Part of a small language model's weights: MLP 256 tanh GELU, untied embeddings.
Each number is 500 + 25 x the weight over its row's rms, rounded and kept within 0 to 999. Layers, rows and columns count from 0. Numbers have three digits each. The size before them is the row's rms in percent of the matrix's.

# layer 13 MLP down (transposed), 256x64, rms 0.106, rows 79-185, columns 0-63
086:468512468537505491439511492484485470483480468530496521498541532468521549515455511495512500512486480519496525487536535504490531522494511545480513514520490522474495483520457456464504466479506524
129:512493491488499484514489520521515491503478468498443493464524500497519539522460544475543528506508491423491506473486518522543479541514531522529502474498467534488509496522511496503509491475445503
103:527448500526509465542546450508505516552477472513529532492516465510506482502500501470484524470494510464504502481510460498493520457489527443525489499500486500495531517493526491518489465530500542
096:526442508492476519495480515468517536515501481506522508485488547451505542474480513458534559495513497502499509509453516495538459514462481486505470522486475469510500525514485538503516536485509509
102:498489525493444504520535493468519478486533487504495505504495484528493551494495496501532484511513529537500478503491489515502447460482516528488508485513477460460518572460523509496503560486521481
094:489479494514492477480486497516506480490501508471509501473486512488486517490525490435523477513510468537508522599541526478501507486468485502462474469524483518487511536533480494496506554526494496
087:510569478555460475510466527465513487482487486469502526489482517482512503501460518534479505509532500571515513520493464495508503491471525501522468504456464541496477486535491495507495490514494495
098:523455508524507470524458458565470526494541498521504519445494498542512506496529503466500540510523493471464481488519490491512470524525514507529532493484519507512504447489506476494459512518495492
104:473481500462492482507471525495531495516439475476489518488478486451506486483497450501535537537542527533493496507501483489499543496536515464504512537476527502519487492522510504492461552483528519
094:465557440492470510533532504551479492486516462511501518502521512473553501505541507479455485471475517465506515488523511491481526528496487455477477539509492476504533523487477521498511484502515501
116:490500531481504512489533482488502495510476519461547489517460520475514518463494510501480544542510484551500498487462475516473456486456492530529502492476487547516474517489501488478552505500507552
093:516506520532450563519533490483507503499498526543484419481467457467513481521496504502491507494460500512523487502469537478492504507481496509519520542519529490518540468505506494519470470492504500
107:475498490516466511507482521491517478477495541497460506436529523434507541469491486512494493500546521528483539485474505488485478488459483549523504543470511522467516526521518487485494521493501513
095:480550455502508507484517547514487504488494501486488520500504460556513502548508497484502466515459514482487501476464504486461514519487472497450522564501472488471481496516518531480526500525536527
096:491521466509510489500533531492556512525525493506466512519533493487503525460499503547510521539476488526486506516508490447477488507531442487494501506505539447478518480523503476506481480442498472
094:514502525507529480522484473505512459474560502509446484520528524468483454463519524485492488484481472468488486491531471514450502515488534534500473473519510516496526532512507504520480513548478534
080:521439497512501472506485530516488514450513437524523504492528522462460494499492482518524539501503472513523514501461516505474525469533457445491506494504535502543491530521515496502485482532493499
110:506498514532483521520478487462464490511477479557503527520529521464530503483472541542480543486498526520482504517499455481501497477477456487501496490519459524498529491492459531516462551497516494
095:505523501489474537458496500522478523493492547496511516500490489543502438476499524483511520529427521505504502542477474492511464455500530483454502507471553509514498490539492505494500484485513525
104:526515455474519455482493508471498494463488499491511491554498460576525508528551463490498511538487489507493481513492512515499503499507509490475483534489499524499529503441521477497480461492519542
118:506525482535485500502503544517482482540466520524526462514522524466505439486494488482516479477508489463504494514518497499501487500495518482529554512485510481503453511445468512476487553502536541
098:486514489481510508497536521535484496541473489460476505522465520496500506500529507444495533513528477524463475505509468497477520475483508479481489466499535466507502498530589517466501494503540519
101:480523535523507524497507500492488498500464537473506473459469503510542518513464520512512466516514536529491473472517476492440496496531497517453462519494529463497495491496487510485544472514534557
091:523540503524481510467537525466489535538554498500474485470517505467534488529550501500507459532487472487486489479477485541504483497508530473521492537501504525463528491482486505487476462459508472
098:513544472525440549524510483497513461479517513504508518524498477479508478520531477534505454509552495490496498526503510469516438498505448511479506518493494545517507475494536522503497482473477497
117:521499510477522469507475478497531500531455511480528530522496461549550495554484497491505468494540521512480499495513473477538459465474465509527472499506509505513524491532465514511471479503517457
095:527488491511540539505528485491498523505535491525472507506495521446502498524514473452524548521460476454491489492436502482507491462494495497476487540524504471513514458509554490488521509479512496
091:491479522496453490461472532545537518532517485506504481512521535461505500493463513491531529526512532483506524530478515500467484499498458507471453522491531521517496458478483463524488481512509554
089:502469489496494523462510479487530513522511535497492546484491513562507514503515495528484509475463519494447509518487500498539483443526528525475529498495452487514514519511460549510510484502470456
096:537509519500499505555560471501461499523532498478449499467510528561496501489505530476493503531498494496463532505506518487491466489512470495527514494505510512482514479471448458528511477458491495
090:498470545491498521506510559517481450471495510524511494486493523446539508516502516520463486525512486467490500493484482515529479477528497538522471470516509500458510484455493523505505466519552540
091:487467478474479491469495457504531498502466504553501534511534517493493532450503515432515527514558492511504510505498502517495459521488529494528501483467512457528484507497453499517488509521495535
088:557482522524469548472489504507526529520480480509478550502474508503520499479519444481505462491485504502528512475458473497513539499470488495504444498509499489548539539507492497487488481480536498
095:462530551501448500485484508467466523461536470490522548509524465499521489515516470509488505494493493446524490535531488503505502498513488494466486470506486534519452482521498516531515490520542532
101:511489513487524480516529515504500487490495484546490561485455508417499504513520502532497459496536510495484477528553525527506536464481490524471518491493523483521470495485502491469501477493460523
092:497453567478502480511501479491539520519523515503503451441475519494523498466472515499473497509491496511488496480531450508491517483536491519496508499520508513489481510557490511536519486454485550
105:546493510527543515512467525489494484515501464487487525535485504453518492483502473489501479538553520501523491474484522490528513487502487506527418477507536485510495449476511496487451527496501513
113:491505485505482500531541508518520442513500504482512487568514453514488488527506520525505488517483492514512474509477480510511476499463506524501521471548443527505515474479493507497539470503522431
098:479460488491484484472519504521536479565461516506544466489495475531523489473512499506509482496546507480496506457508484511509492447491522550472484458530465514500483517537506478508494487531535513
086:478473475472481483517482515518544453492529465514566527484508462533494446483499490492496517544483491524498526546473492522528526496476473452504488511494512509506529513478501497484464504464515504
095:458541535475502489506506531516505487475464505498482503564500467540490489515537471500489492514452486544495471492508538531476525526511486519502524442527479473520504450495510474518517495510483490
095:520511456486487527508455515532519465468513446497478469515451485487502461471474533494516520510535519512516482516477495507493502528508543487523520457480489510500455500515463555524516522519496514
099:486547468470496508480489494469490494539557498516461442511453493499522472518497501514482504512517505507482504556509490532508529481532499470492520518531476489457480484524502547489509465525517465
098:495542486525470501470521470487470477500508501515488529465459516484522486541489560473465492477497542456531528482529516478522489503460502522485491519511519491512520528464547509508503481454483518
110:550530459508493470524488486498506517481464517511507505536474471486511470500545535523472457494472516510542504492473469472510488483444525528542506516484488501492527516496507497441510509530537492
105:530495469527511458510563488467513478468493528534466540487547503486518482495507478475498500512465527541495456491495496474506472473506494492564486471512506494511529493526527517517513477507464474
094:521494479499531505551525523456495491440512538492506477508514486481509512488528497545462485478451517526521504508516487504521531491470492502485531459520526533438495520534468493483515483505495466
103:469506495467532482481564506518495503496495485542549504526490541456484493492495490487515537524525466496517514494516504522479519470505517501496471459475465507474486515477469528502463474538475556
109:481506492531515486463529459545509509548506516496515502486524529531489479481525468543488472518484495489481468503471521521466548469488529468480544495476504487503516465457544478482512528513479517
108:511466520484486510483460491520512539544478458476489492537542523486514474533461547479511493514511464506492474490530529460478497474485506526524496503493543528557491457505488481501493483499470525
096:461515529490515488452548541483514470482484498512508469508463458511553480516520525533515492526513478462533489505462473531481487471509501512458480497515522522512501493480518499493515486564529490
119:520543488504528525497486481458464523516532504462505484475534483430498488506501531506529486504464491480504498471516541515529432494520475533500498496474531498536491487553516492508502503487515475
101:489525521528484488500501486493440519513532490473497476518486516482482482471491489456502491498538508498524523542588471467451476486528528515488490505494516447512513510491510544492475520487508497
097:503470493488498530518533531491476484524543517514475508507521512453486469480501512467494477513551547522500465516498457503550464504485502492507531497506431506509476513513464489501471542486495527
107:515507527510487520473509456494515538511482497494466476484495551420538495503500478465506465495478519479500490522524476525532472477532479498488543492499522534525485510514473503522545529469479499
100:497532456469521501494482527525505476498512485553442510496493493511536492534511526496524478504491523500464450544516550494446489538478485489489482483493477489513480540532485474500493520498541500
098:451495442485477503531511447506453494498492498519548521508511513498525490481505511463509471489486532536489483522530511491522528487460517468457499481511486530470516536497512518526497473555495517
103:488509490535492540516474483448465474472530511516474502541512526481450507494530502443476484471526506542492506544491498489519470511485516531522492525516502517493454540481507520452496522500506483
087:480512474542501496469466518514486544478508469495461537464510501456509514530488523477531491525551480512536474531489458541487502507520516511449469530482485519528483495463527508504516507521485509
089:504496512525501483494504520471542502537498467528488537502509494521453464433541484496527493507565469481526500518479481501519533477473485518514477473507492500510498508480528497485457530453499532
100:501477523512483509519502502538510529545503472492502516441520504463495473488519485508502529552492511493495537478476499506491517477561530488479492518511469490456504498494504516451437454489508527
089:469511490496476544530483505477512463462516495518497509503483493478521514503546480501438469476517503492482517513521524501514517471474472512524534503518532518518509516501506496473560455430526482
105:478489553543459493501520455463535490546528478501532485530510489541476505509507499508485502503508508490521496476537494457503523528469520508478485560484503469504491446507526487477467481517496476
106:499494517461532565527481525475526484523467493501508477466474506479468490522501519486509487514474442494529506478481540517484505500492476491475497480485540513494483481480533554488542496526487555
093:520491499519510509483527528535512552482476504488474484514483515479518504532497495486492472525486498417514531452501500477429506528514512545488461500500484498494471502485539510466468500519517518
098:520450491518478509511469490479484498491475500475513512561491522520506558486490482495500543505504513534520504518510505483514487501455483520530503508495557484535520478438489458496492445485516517
113:483462508503480522485466476494501482512505505502496555513509491507498456497530531527522486508476484562540464494477470489521486452446501536510509505522495520471494490547476503502489523508544454
106:470502503471485541487483536542514509487501496551509477512477505468466456502518493538495529535478497527509463467491507495476498464472533489514489494528554551469506523467500514545494486484485483
096:462438524531520499547481498533491450463508511526495492507481496483484510438493500492527526537552491512515553457498506494480483490479531494510517460487494491512501492513466538501490503518519510
104:549497509499499535561544503512516507446507495477471534500484481482505490523551482525487483491448500517451505479486539501501527512468511464505498478539482461466514543497491510476511491500499511
100:469464502526522524486467497445501494510454522517468511526464452499532487506477510522469494491470516496521502523508497479548483532545535527516498515531520524496460493451484526491504532507494469
080:484473539512497500481480539537478499474463496543522480523492473511501493503485512473488479531501493475488514440538524479507506542522548451482557505547512481467524488460494495511512493506503496
091:457481532469516475532476527498505519518513491524500481464481522444501498506465527514538523507453515457501474524497494527522494495526533484455543515519465498528514503557493493481488461501511493
098:479490526503477525531497510534472562478539511501460508515513450486478549516489499508490512498496516483498514515504470505516471489503450436493446544532496519472522482500496538499500533504492499
081:505521491479503500507506445495492505496498499529468531528478505485481473485547496483478480493510490463514493492488501505539433504515536539556483528511489517495509556525554499469470487471468483
097:501485459521451493495498528537486539475540499531486512505494532486523494441513501464491490487491518467476481491490502508569531473510512536529469490529470505520486528524511460509473526502490467
086:453481530492491498505540505511483514502505498544533519504471513549536490485470519472484507510478470490509515510462442501500494488525519474486552453519473512471502515464481497536492535496491555
092:517499445499546493456520484524537508502479523544480477520455492548489447502508509483528501495516455478478513517514524525506489540486514536506492525477470512487523535486475506478500552501486510
095:452492509497517469507517487476481465471547498531488570478486513478467482435521529508526512499499495507481490523489445505524495524486497535540503504489482532501501534492556501510488502487476518
104:522497471493490454490508561533555534546483519490500472480539521505508532521528488473516519504497519486485525497489445518464512481516486465485476525520525470489507470475485512451504496498513471
109:500465488491474526529531466489524493497474515500528438487498491481512524499540475474504513487510491525503521522491474482491509513486472462478522538511512473504550554472507547489488519435490530
103:488526523499537486499518504552527490529502446506550519492500510461505511494488489533482449512492531483494501485522477515497506477541513486501534484486518515478498488480546504528443453481468458
106:492515464485507503518465577514533531504504464467523493474521501482522517518455518490549479477479479532500538493526471499482484514482499486468500502472524514500481462564512496474487507529482498
089:535474491502465487518483536475458459487553496522545539501502530433508514498482499504474533483499509522518508517526502537518509473484471473526502478497538549467493521468491465508496498487492489
083:471530526469517481515497547456481519556528521498514465513500460522451528490508511525488502470478464518469521512509462492508534536483473484483477501498525513478498470500487453519530519486538498
106:512489525484538503480481503536526491517552472488482570516500477527499490495448466487474487525471511513516489493526479466460560484478501497554516495535472494499518504499488508480499498483499453
103:490491521450530495514545478490497448491502515493535533537457530481513496499526514517434507467507449493499494509545493501482518505495490496507547470512486488481503494505478515508555486519516545
111:531471525517478553478527484567491475511505481488510496502448532550510528538486469488497530507528490451496494485483520509457479529496542486506506470502459473495507490485476471528510494503500502
111:502499489523465438493505482528511483443507526516499489525505469516517525506458522530469467539492518502517484551530489503492503497511499462511557517539493528483510522491483489485464504484492442
105:466506461514485525493502480520518477467529510531521512488471495547493519439499541515502482499498511513504489524472500464473557500474492505507500533516481533464493515491473515487525519519547433
097:506492506509444471497519491441496494455512461523505507500471494519533504493504554490513514496508483492548525491468463544526545477465493507518490507525467495492508491452480540486532486522496525
109:450514505518469461500510515501508455492496527482476530564535497501458510487480534511505477518485503503495512534499466535495511514507470499470503508504454476514500534511480445467535538485529532
083:452520508510508467505485506492508554503506488503474515485474525471521497482526493492481513486507474473502506512527482441475518529504483505489450515456526505533477493540543485512451515492536559
099:520507482552462460453552535501488499472506461492485493499520493539537493517516489473489509489511536471511485529473440474498495499529494534498485561512506510521513501469504486541502484481476506
102:508523510473501517477495501528489505518489459498518477478485494590517508525519521502501500502499510460486484500506510469401515520498533529496506535494523488478502481527490460470510499525482475
094:533512475483514463493514529534482519502503509503476526477444504423500484480522520530523504489523468511498491513543534496544505511533484469510538503495507476460504493523456484497484535474515466
093:522535458489495509475510469509545546526433518476477490474528517532491480486503479458542512486511493512499519503466483491483481537489523484480499550477539485471496494509523489486470491517542526
103:504462454525502477515540480519505468512463484553510459459477485520524506471500477507475477491493497507464497506580490488501540512506476517495513513494484535500480504527542522501511510489490554
088:496526474489495438500488514515509496509485528484559520447519540477528491469490496539518491539481505452493510521469507511480521512558512502482506522453476526472539488507482490508492475466491508
123:482483476531479496484521532500533449481552463532508546530459477600510452501504500478509488495500496502501494490476488478495511505505475522482493462512508510491497521466500496497507520533505498
088:538486503496505487491481495471518506494499508527511483513429492488537455506490511492522548510493502447558547503499468512525457500491520476488515553503488483500485555519521495496505460498477503
108:508499481476482516522500481487512492511507526447488523503482509514496483516526500509498526567479469532462456478466493515519499484475446504518458539544549499490485507521508531478487516479549479
095:512510495472488511460520522497493521540512542470528505508460512455501537493487551490524506493456479511493448519523527526497546533484514482522497467484476490473482524527505496476483494465508446
123:482484485509485448505522515498509487456502512521460542510538481534512514526507539464481515487470511483492530535498504481539525576484489480519469513517475480520463476509494539493498506506454495
081:526463485527451468507544538521528470503484470524461524482519516541480534494456463517488476492526509503478510522538488532507487479524495486499502454512522478551513511498491447501484482505504500
089:508491458477476527529479537553516457487500446481490488536478499455520492505470525583484489529507505525501497509457482510506520476488490480506505504504499522502507491484476531501503556516488490
103:561507467490484523530469507466515512454469514463494528510497456532485512492509443484503458491493537506514524502517485515464510445503515514503529501524505532501521501531526514512480496445509510
# layer 13 MLP up, 256x64, rms 0.208, rows 80-186, columns 0-63
117:498484509502555486510527499484489536512537476550521448500501468458510459492502502480497457487568513476533509479498462516498475470495494490486480489505500489496474517521463539497473499535494541
103:524501525488527521475510525523499490502459468552454548466532504500499480515525485516507463511442512459485469492460497495517533491467514491516513529464510506504483506513520500466536457520519525
087:492548479512533477499497482504477472464450530512492486504505475563528465516526497532511449503472502494473486484534479531477554502553517520526512512501549534505483483489512485506497498504490515
097:467483545482490531503460467499518505523510477502486490538518520419544493466485482510512494489537466540497505501524533518514518484531495469495529468488514487521484527496510479491500477544460522
103:498501474481479514487487507555510493467469487495492476526492466511540512513471513524493526509466491507486498471491447434497483478547499513529535534541480468532469497547480502500500493467482519
094:529528500481545467508500537512500461540466482532469486475466475513485504499438520535487498492508498531502516520501475488487497544436525490475535528511473486523496528493469473506511513539502502
094:516494538486498524476506508506488459508523483508474447497566487517515508475525521477526471498488499504478494509505506530532511482484465527491513530477456505495473519529446497468549481528556510
100:513512482504520487453486532533487489509485527533525475484525442521464543543500497507463507518541523534485492474518476519518544531521530501534507510476471502517481478473512527485497498498458538
098:482546507514491484528504484533545484525441521493527497508492526482501475494501473531499479489471509488477544495526498503535497529541475518564481487533483494494473531478467461468502496543497521
107:540525532436496503523476462550510490534470523462490474520542505496483523487493484500499486489471543486456495483470474490507479485518458510477492514501522505530488524507460509482503450520477478
095:510513517498490497407539477552503529479480512484528472503492481504497522545470499488539463515510523544516489490477453485519481484522486507490474492499481483460508486478478493467509499492463519
103:539479508505489470472510476533482504428527495497455511499504503512480534516524505474498520479498566505478512527516447504513456483516519500480494471508492481532494543529473467504523539478488496
104:490490541536469499529538484528501488520507481503514455474449556473510498462502472525506493513483498513495498534507484506510509484452491508521461498474550496503512519472489516524441477532479464
103:514550516517480480490492446481497490519519515492509450456527504492525463563505508503491503488472531530464507502449463489488486492507457505503481469483512466491498500493539491504483470497543460
099:507497499475490527469481499501535557512470518491524522508514464492503469551533517513496513474466485505508510533449451494502508494540476503534483480468453488453492510517524508518455537486490505
086:484473517498536511490527522500462467496493501470520507542499475473495541534494508471494544501480534503521491461505495477533499466524533533532490490496487471439480493537479506443498471501519464
108:504504486533489532519503457477540499499514489507530465440485524477522511482474489489497480506486524511472558508463479501535522498478479520545479507524436523533502514477466479545490493507499513
096:482529528465521508531497471485490449511486504451501488496484481517477515499456505512497502446490535496458569504471480479533471519500528489501496494550474496528504531507483520485482541484471489
107:536495485513552463487487491453491517487509511490490483512500473510489572535499473539493528482472524469521505493519546465520522530495506491499528522489480500543531531484472470461499534507474514
112:501497486504462519462516482525499508492492512511486469514527519498503486455485508520480459458513479488490511548481496466524485450492485501470554512475445493494514475524450465539481475492542508
102:500521506491513484487502489515532514495505484513512492490494469511509501499525537538441491534517503497503479508475532490523510523485495487469512505531452413517497526507478460561500468458517535
097:516505530524531458526505542503447492540476483499457510485491498453488525537485495475541507531513497511491517536482541510506527507548486499505491489516488468518524479495535454487547474508503528
095:484509492491533523510486521531481456458456534492533485519501496516497490475500474495562531509455529481554514536490538492485496484566496515502531499496493484521514550494514500493495533510517494
101:511530469493493514520515428513515483471489541463542505486478498467534517510473469497521508475478496564472515517486512467487513465521477501502526486459483472508467467520486479483499488526530477
108:440481537495493485542497497523505476536539493506524484493517476443495515449551509499518497489526502483517499504479528520525495473492501440488487488465509484465515472514463455512520478502492473
086:523445472514522466587464496538515441505481538491498504506495537484488490520518518497512507483505486499478494520443496518479497520520493475532514490501498495524474520511529492540521524496526482
092:519496481486534505512528489446467476504472514504521539487488478506508500499491518479507464490508509465496486431504484502503513484541503478486537526513481495498502570515482530472516426509494468
101:502516457508555523481510500489464557509510480482494499487550511491496521514487486516511467488448474463492510485472494497515484485488494518478460462489472522488477500510442540543531523519467491
089:490519508472521469506508500498500471504499502518477492464499508516472484496435519470483500495556519499476478496461441480578517515514494505487504480541487471525476507459508489497533536522489528
082:476562465498505480475538511552531526552493492542525504478531539517510482500523476471499511519484522525525508518508509515467537530538477462486463495534498464505513519509492480504482515509484479
092:549524531505506519508540483484485504512481515454522473469487496543482473522493495515491465462513488447510480491489495489505491507530506533487557556494450561525510517497503515492486485508485478
095:518494510492490499501502507501514501488500482458519491471548561502514523479480531512446448447457500443524477481535502494520478476504499490519510485477484457535468513499530522520476503500524482
096:495470507523527540459527510547536493541515516470472452519509533514541477497465528497508498485485500517463507459467476495534472516510527517556506531501498467477498499482492520485523537516485508
101:528501498486527533499564460526501509543467520480508500490482472529451505517513497484464513507524495544507511499470457483468542524501464511491518490453478495544488526468467507513501502517467495
098:494538491513472518549546504482448492498513546498485435515536451485527522526497469453491486498502519516519486460511526518519492512506483464511513489458494491543479517467515490484503506492480503
091:552509487508520487540505486511492479521509500536489502456539513472526457502520500512500473479502487530560520505471546493447514501498519452468543513517499514489457458508533493520487496520506501
109:493498475552510490477505482504520533477513500503512519513566477452462500516517477511482466512486490498487454465531529455547513492490493508514459545458472486490494477457474511511524514498501486
102:459515492518509555466475472492477542482515471471490500536491469527502492506510526468504515481501479458479497477494473472502541493503447467487512517472470474519517482513463529518485533547535505
093:532509515557526498505510515481478540515504515517425461513476528510522537536509543516507490475502481489509479495501493473460458477525494519529470508495479489507466520527466517490547495512528498
099:502453488517499518518525465469492508547499464479533493469488540494513494492499530477520490485538491477491528494522450457499489505508524462455486532505501501472503568490484522483521514514500449
097:494550477456509493493477445482506508459479514490500511527553499450446545530517479480481502510498508482504510475514512498523481492524503479478486534535481432498505489515484512511545488502496486
103:519517516501519523446466474524491493485499490499472484453494483548511523533499489523500550536500529524478497488505508476559467523500473519499562504512477475500487497491437520523523504505478506
096:459489495480524479533463437491525501475505508468510533495490488489498487512533506521487479492516504525527480477482487540510559486452513466519528485499514483517552494459502517495533450532511511
105:491503514461488453528464480544506507490485524528478463507472469518530478476507512470471529475513503499513483552497524520497469472552519491515542465518499488528464523529506510496501543543517499
109:482523558492455478545526441498497487508495498530494490499504502482533481489495467530541517522504506522513484516466519495502441498500480508494473535508484493504459515471461509515501535552524536
108:485492492501531474499457483516499468499483453479528505475523484545490546531510507494526508494482475505489502505474520514524469522517505418493507490471536515492511491437463529503508513530491461
102:495486493505477477493468504519480466496470463538519509487514514529491491498489531445511526468476529488489485474488493478513485483494520452535512507450466502532510487486447490490498538455562521
100:515503503527485481500487509514470483478480512498545469511520479464498526524426484518440475502460550521476485507493538465522517490484490479545518482509503527530512489504522474518507530492489545
104:504507502481503477476472518480448445521495498512498467459510487510523510461539491498470508480505529538488529481456503472504481524512500456495509442501520497526475542477485491521535524507548479
094:474483519517484506499497486507474477492469486541567504499467526513503532452444498524480444468525502466513469476497460531527527473498495485509556505477527498501501514480485514493484517519476490
095:480538512493519530447489499509511532484488505462487483518509495465476497507495467518497522513491510526475480456478526457533495453555480514519537479468517458491473485531518492523508509477478448
105:576501529492540523508496486522485523532486466475500490523520487487449516481515474518437473508500496488479478507519505518491514531472526470484505484504472463472485543464477522512463486517492472
101:488506468492491560466466526510445504512460532478495464538524498505479511535478481516465520492460490521493484503465538479489486494528499495535498508460485482524471485464485477537476496503474466
100:523517511503525507519535503475528490522496495506465468495521493484581514543507474480460505472489523482489503505523539504489473501502476465491493502477524547520494554469461476484481513536508458
100:517527494480505489460474467507498507490490473498463487511526468434502525499493500524495517520496456463512501477459508479561466449518483525526492500493501516497477516507482504522541536453487537
102:528507542480469480488507516505515513525476507494475481508501510471463502521518525491465514505471486490525559510416520481491504520552500471502497554503541536505537495474503491499512500477528480
099:517469507503501533500478471481495496477461508542457506512541494500488473492495541481472470515484495487495521530437476485532503498464494489508492587496452504489481527481486501493460507495476496
104:478438488521525532475513453521453471504508503498537541502511491521447525554486480499484517483535510517517464518439489510506479474537536488483528488514507496486510485499498466489513499501517514
102:518519527538502509526497472532503518526503440489462511534527467532515536516493504526476460467487517494508508495471475539494561497467481499522475509481521524489474503535465457501516493481487463
098:546492466498496505536551489556492482511477523498519485533473547499532484553490462493514469487526551513482495497497507519516530520474524498542513537466532484523483525493496477492488495496497535
092:507488518513504472505495476539444561558504488478522475513536481515490466516503531496556502517459470492509506486506433497480479520533509490496491493514485466498502519528493494508474506549489515
101:497558493530502493511526505491500508509498505549522482468513472476488487473507445495533545492525496524489499519508477502507469455476464490475513517467464505536538504503510563460492513543489490
104:538477503536504454488484461474486509520509533482497516506520557551537476494503476462502466486521488514467482488514486518498514477525522517503512570521470492511526500506447490502470486521471486
099:456448508500490493505485484516482464546525500513511492521503536531527470501556548495511523466506471506482487486527502508535522502535483480548500485469526477514475553449498501489527485506495488
095:505521499497516492472488436506488477516491536516503506504516467509513481506531467556480526497503521478525491479491520522523520497479489451493510528461486493501555488435529448493468472474492500
104:510483521521524498490502499514515464486529483515473503525528485508492509522457483456468459476513472493461525531478509501521506501483490477509525520533459501457505487466486526496541530565551468
099:550508528495504483497545502467507546507447497486492491469486463487504507502548498477523492502470489456465512465466461491535526503456504499490514504471472525488504541512481503504473475553487510
089:509518460530477465476528534507531532513491500493497503511498508508487522559536521507460453500451499466485474504510489451508504495552476483515492502522511474494477556490512453490491475502479474
104:499477491481501518521464469522510426502474523514516472502494440473478507498497502509492514497494451514466533521466495497487497472471532453510449484520468520530511514491480490468498505552483506
099:481482490460473497540535469515466490496537518511512486467517497488509467443536529485530488494489517495509517499510541493453526462493515491491470502534519473515488514509505456496513458565478520
085:507522492496546505472454544488531492479469526507475493482521508464488503502539507496502526487471495537497559532518435504531494481454496475492471510458479491491523519535496514495527494475468492
100:503485526531489531478524456518463488460499505482525467484530501485513575467492503471505515513513471501514513443502519463504535494497447458513517495472498479468478512459541512499500496502502499
100:488531450527509495477471458484491520491496515509517456439497526491499509499528487501492497439485500489476488524502457479535450464480536489518489468517466498512515545510516487539511528495508521
089:508494490488457499472510525508504508502498502503493480502485514519489490547503532510536463463524438539497540513499526481479548504482512463502511469471448487525471503491466510486533538470530542
097:496542541513497482482517492522482526513496514467477502437514512491531517487507463485480486474480529466509520493495488487518533478477539523524522473473524515531498490451501476499489556484507566
093:484479494502526465463500478507481443522485453497502496483491464492556509499518504513558475486481516457491460445474516504520510485498502525482520520502494502490553495547501526475501511517464518
104:499469557472506486498494533497522482479485522510497453461487521513480527479517503452459538490517516489499513490468490488504482413509503474498513515544516464520462510524525522488514475506514506
100:471496499435502505549472484467520516469484471501517487483512483471519489555503537485520456520492499539518483460489517527472513494489503503507482531494491465456475511539511531518517474546518500
104:494541520522494476461457489490500447477495521556503471507519455476487503553506561502507509516466494526495518482516474474514527492515482438509482509490489511457504468491523520513491514516487502
113:544509465505480512490555477547498496464524487495518487535503494486497494499570504492503489464537485497563493545487462475535453483485495477492514505497493502488531502510453479508507516484522486
100:544481488559540508495530473523526491523462499498494504540518490474508518518505514520504513463474523481429503439485467536481532529465512496504522525475495473504498497525490525510494497508529516
102:480501500459523477514461510489506484530511468444487503465510498457476534528510517538518528482467490439511515487505491507517495477487544512483496508464517500534467505486484513501510574515478523
103:489479494512513490452501479554508508518475505464492479461495463541498523487524547477559494481506490496503515474461531510462514481513495503483515486536524464545518492510524526525498541518529467
092:530508514496536508490470482515483482491465471495481485473506523491504510529506546463479500528480517499478512472482467527480468494533439462493562479492499533480511517477445523478496499510545523
098:511496509470487515495510470505491461539443487494519490534508491503513469503479511496458517507482512511509533538446503491539485479476538434509505483533443486500517512532524484503500497542476470
102:486462505513480508494529473508507460503469504471500494523524481495521486476513526519475460449523519515502478469458479485527487501519483490476543508470479454517514511517540493542505475490536570
106:502519510470512532492482483515445533518455556550525442486523503510508514504478467498504532493474497549525516496448496491493486499508506509516522490514508476526446455508512499529497483521489485
108:503476509494489524517507461470477496516476539525520504521518443482459511533532480514516505514464499545491495481470492443513525532502471483522498529531461484528521500480480535491524482485450524
099:458533554497534501491472498497516446477492471462549516475482497503520487537488495529493495528512507484497454484473463501528519473536494507448541526520482478507522502541498472514526488513491512
094:543478532468517496500509515487509573490471496507533478486496527477504482497479469496525472474447484513445512478492528483524492495551496484486437532503535493508510478480491467513520512487517507
107:496523481499484464501487480493566515489470545514452484473506488484496527486490482502492469544500459525518477443475481481527543512524507494549459560502490493502492514485471514511491492487488497
100:475525532504474513479513514540518540474546501526534482529498479523520506555493519498479516525487501541522505489485488532497504473508474522536560512517480484469470500492512468497520563480471492
099:483506523491538520492496462520505488527500538519538503457504506521510479535468519441531524482529476488532504468482513501470505516499538499542535471483469487494468525526483515451518477542480486
096:471500532478510494488489469523455458504477530521495497460486502500477456463499501543460530518464535542496501495490547480506500512451513494511522529517497484485507466471481500516524550489500458
095:496512476443542518480510546491473519543495528504520527515475492467512498509523541514499510477510506519537515529498500475512485492505472480493528518495483470455544489481524469507531551541490456
092:439526462527502492498480469538495472512503482466511481503498486501464525533522505502465496491478545484495521485480482465520530545477477520535454512467494484506501542501485518485537522541494539
106:541538530474482459481472483503503470489500480486498535495529479493504500499474459527536470517472506526535523511490450493535502497514514496544488511498527482509485517462491489546546493482548456
096:513500515510489545480559489456465514478509512486492460523488492513463528490485544519521497464510484464506512482516524485519506490443472483515490522547496486532486530509507516511457466545533513
097:533490529496550483532496470500485535525467543480468443508563516467516533503522453510492513464525495499509493523516523493517473489482521462487532519514500509503505488516470488492485511458512540
093:479513487513483513481508485521513466477502498462481448523499517513539508484468484571532490499522521512457462492513560533485527510515543492515482507505494495524520502483500480491484458553482529
108:455487506505536459509489502494512480526488506481497458515542487481471471483541512505494511473535466533532490502498505514560447514540450464524535486506521524501486522508507511480509527474513470
102:496470493553501482573514486514543484458500491473477496488521513531475466456514465509463495501494503480490498460470514480491472512536510495475498511488483489545535491490448509513543496490518521
115:499487510511508532502530442513549526514526470469479483457534482455514521520469478497470496507485503467478449498484501535530470512482470505504510480528481537526484533483476494540494479481509466
089:539519524484521517492441500473465523472483531488534462517487508476510510491475522523514507485511503509503521496516499512493520515519490481474485493505442449444476531536522529471521512529478552
101:505496528494522479484500524525493526484479483490471459515482513494448513490515473521516463481502460449487517535486531532505427516523483504553495530467516486487514508526459492496542494492530503
097:533502536459508501480502426483532511472476505496508468512503510482483514521504530494471494478507517505482492491514527547516476536521490467466514511461478500508560521488516470488528487532441506
103:460525479527482515509485469467475449534490471476492522497533501501543497519520530525518469459519530526496493484500522493493483467524521502529493510493472485522518504491525465500445546507451466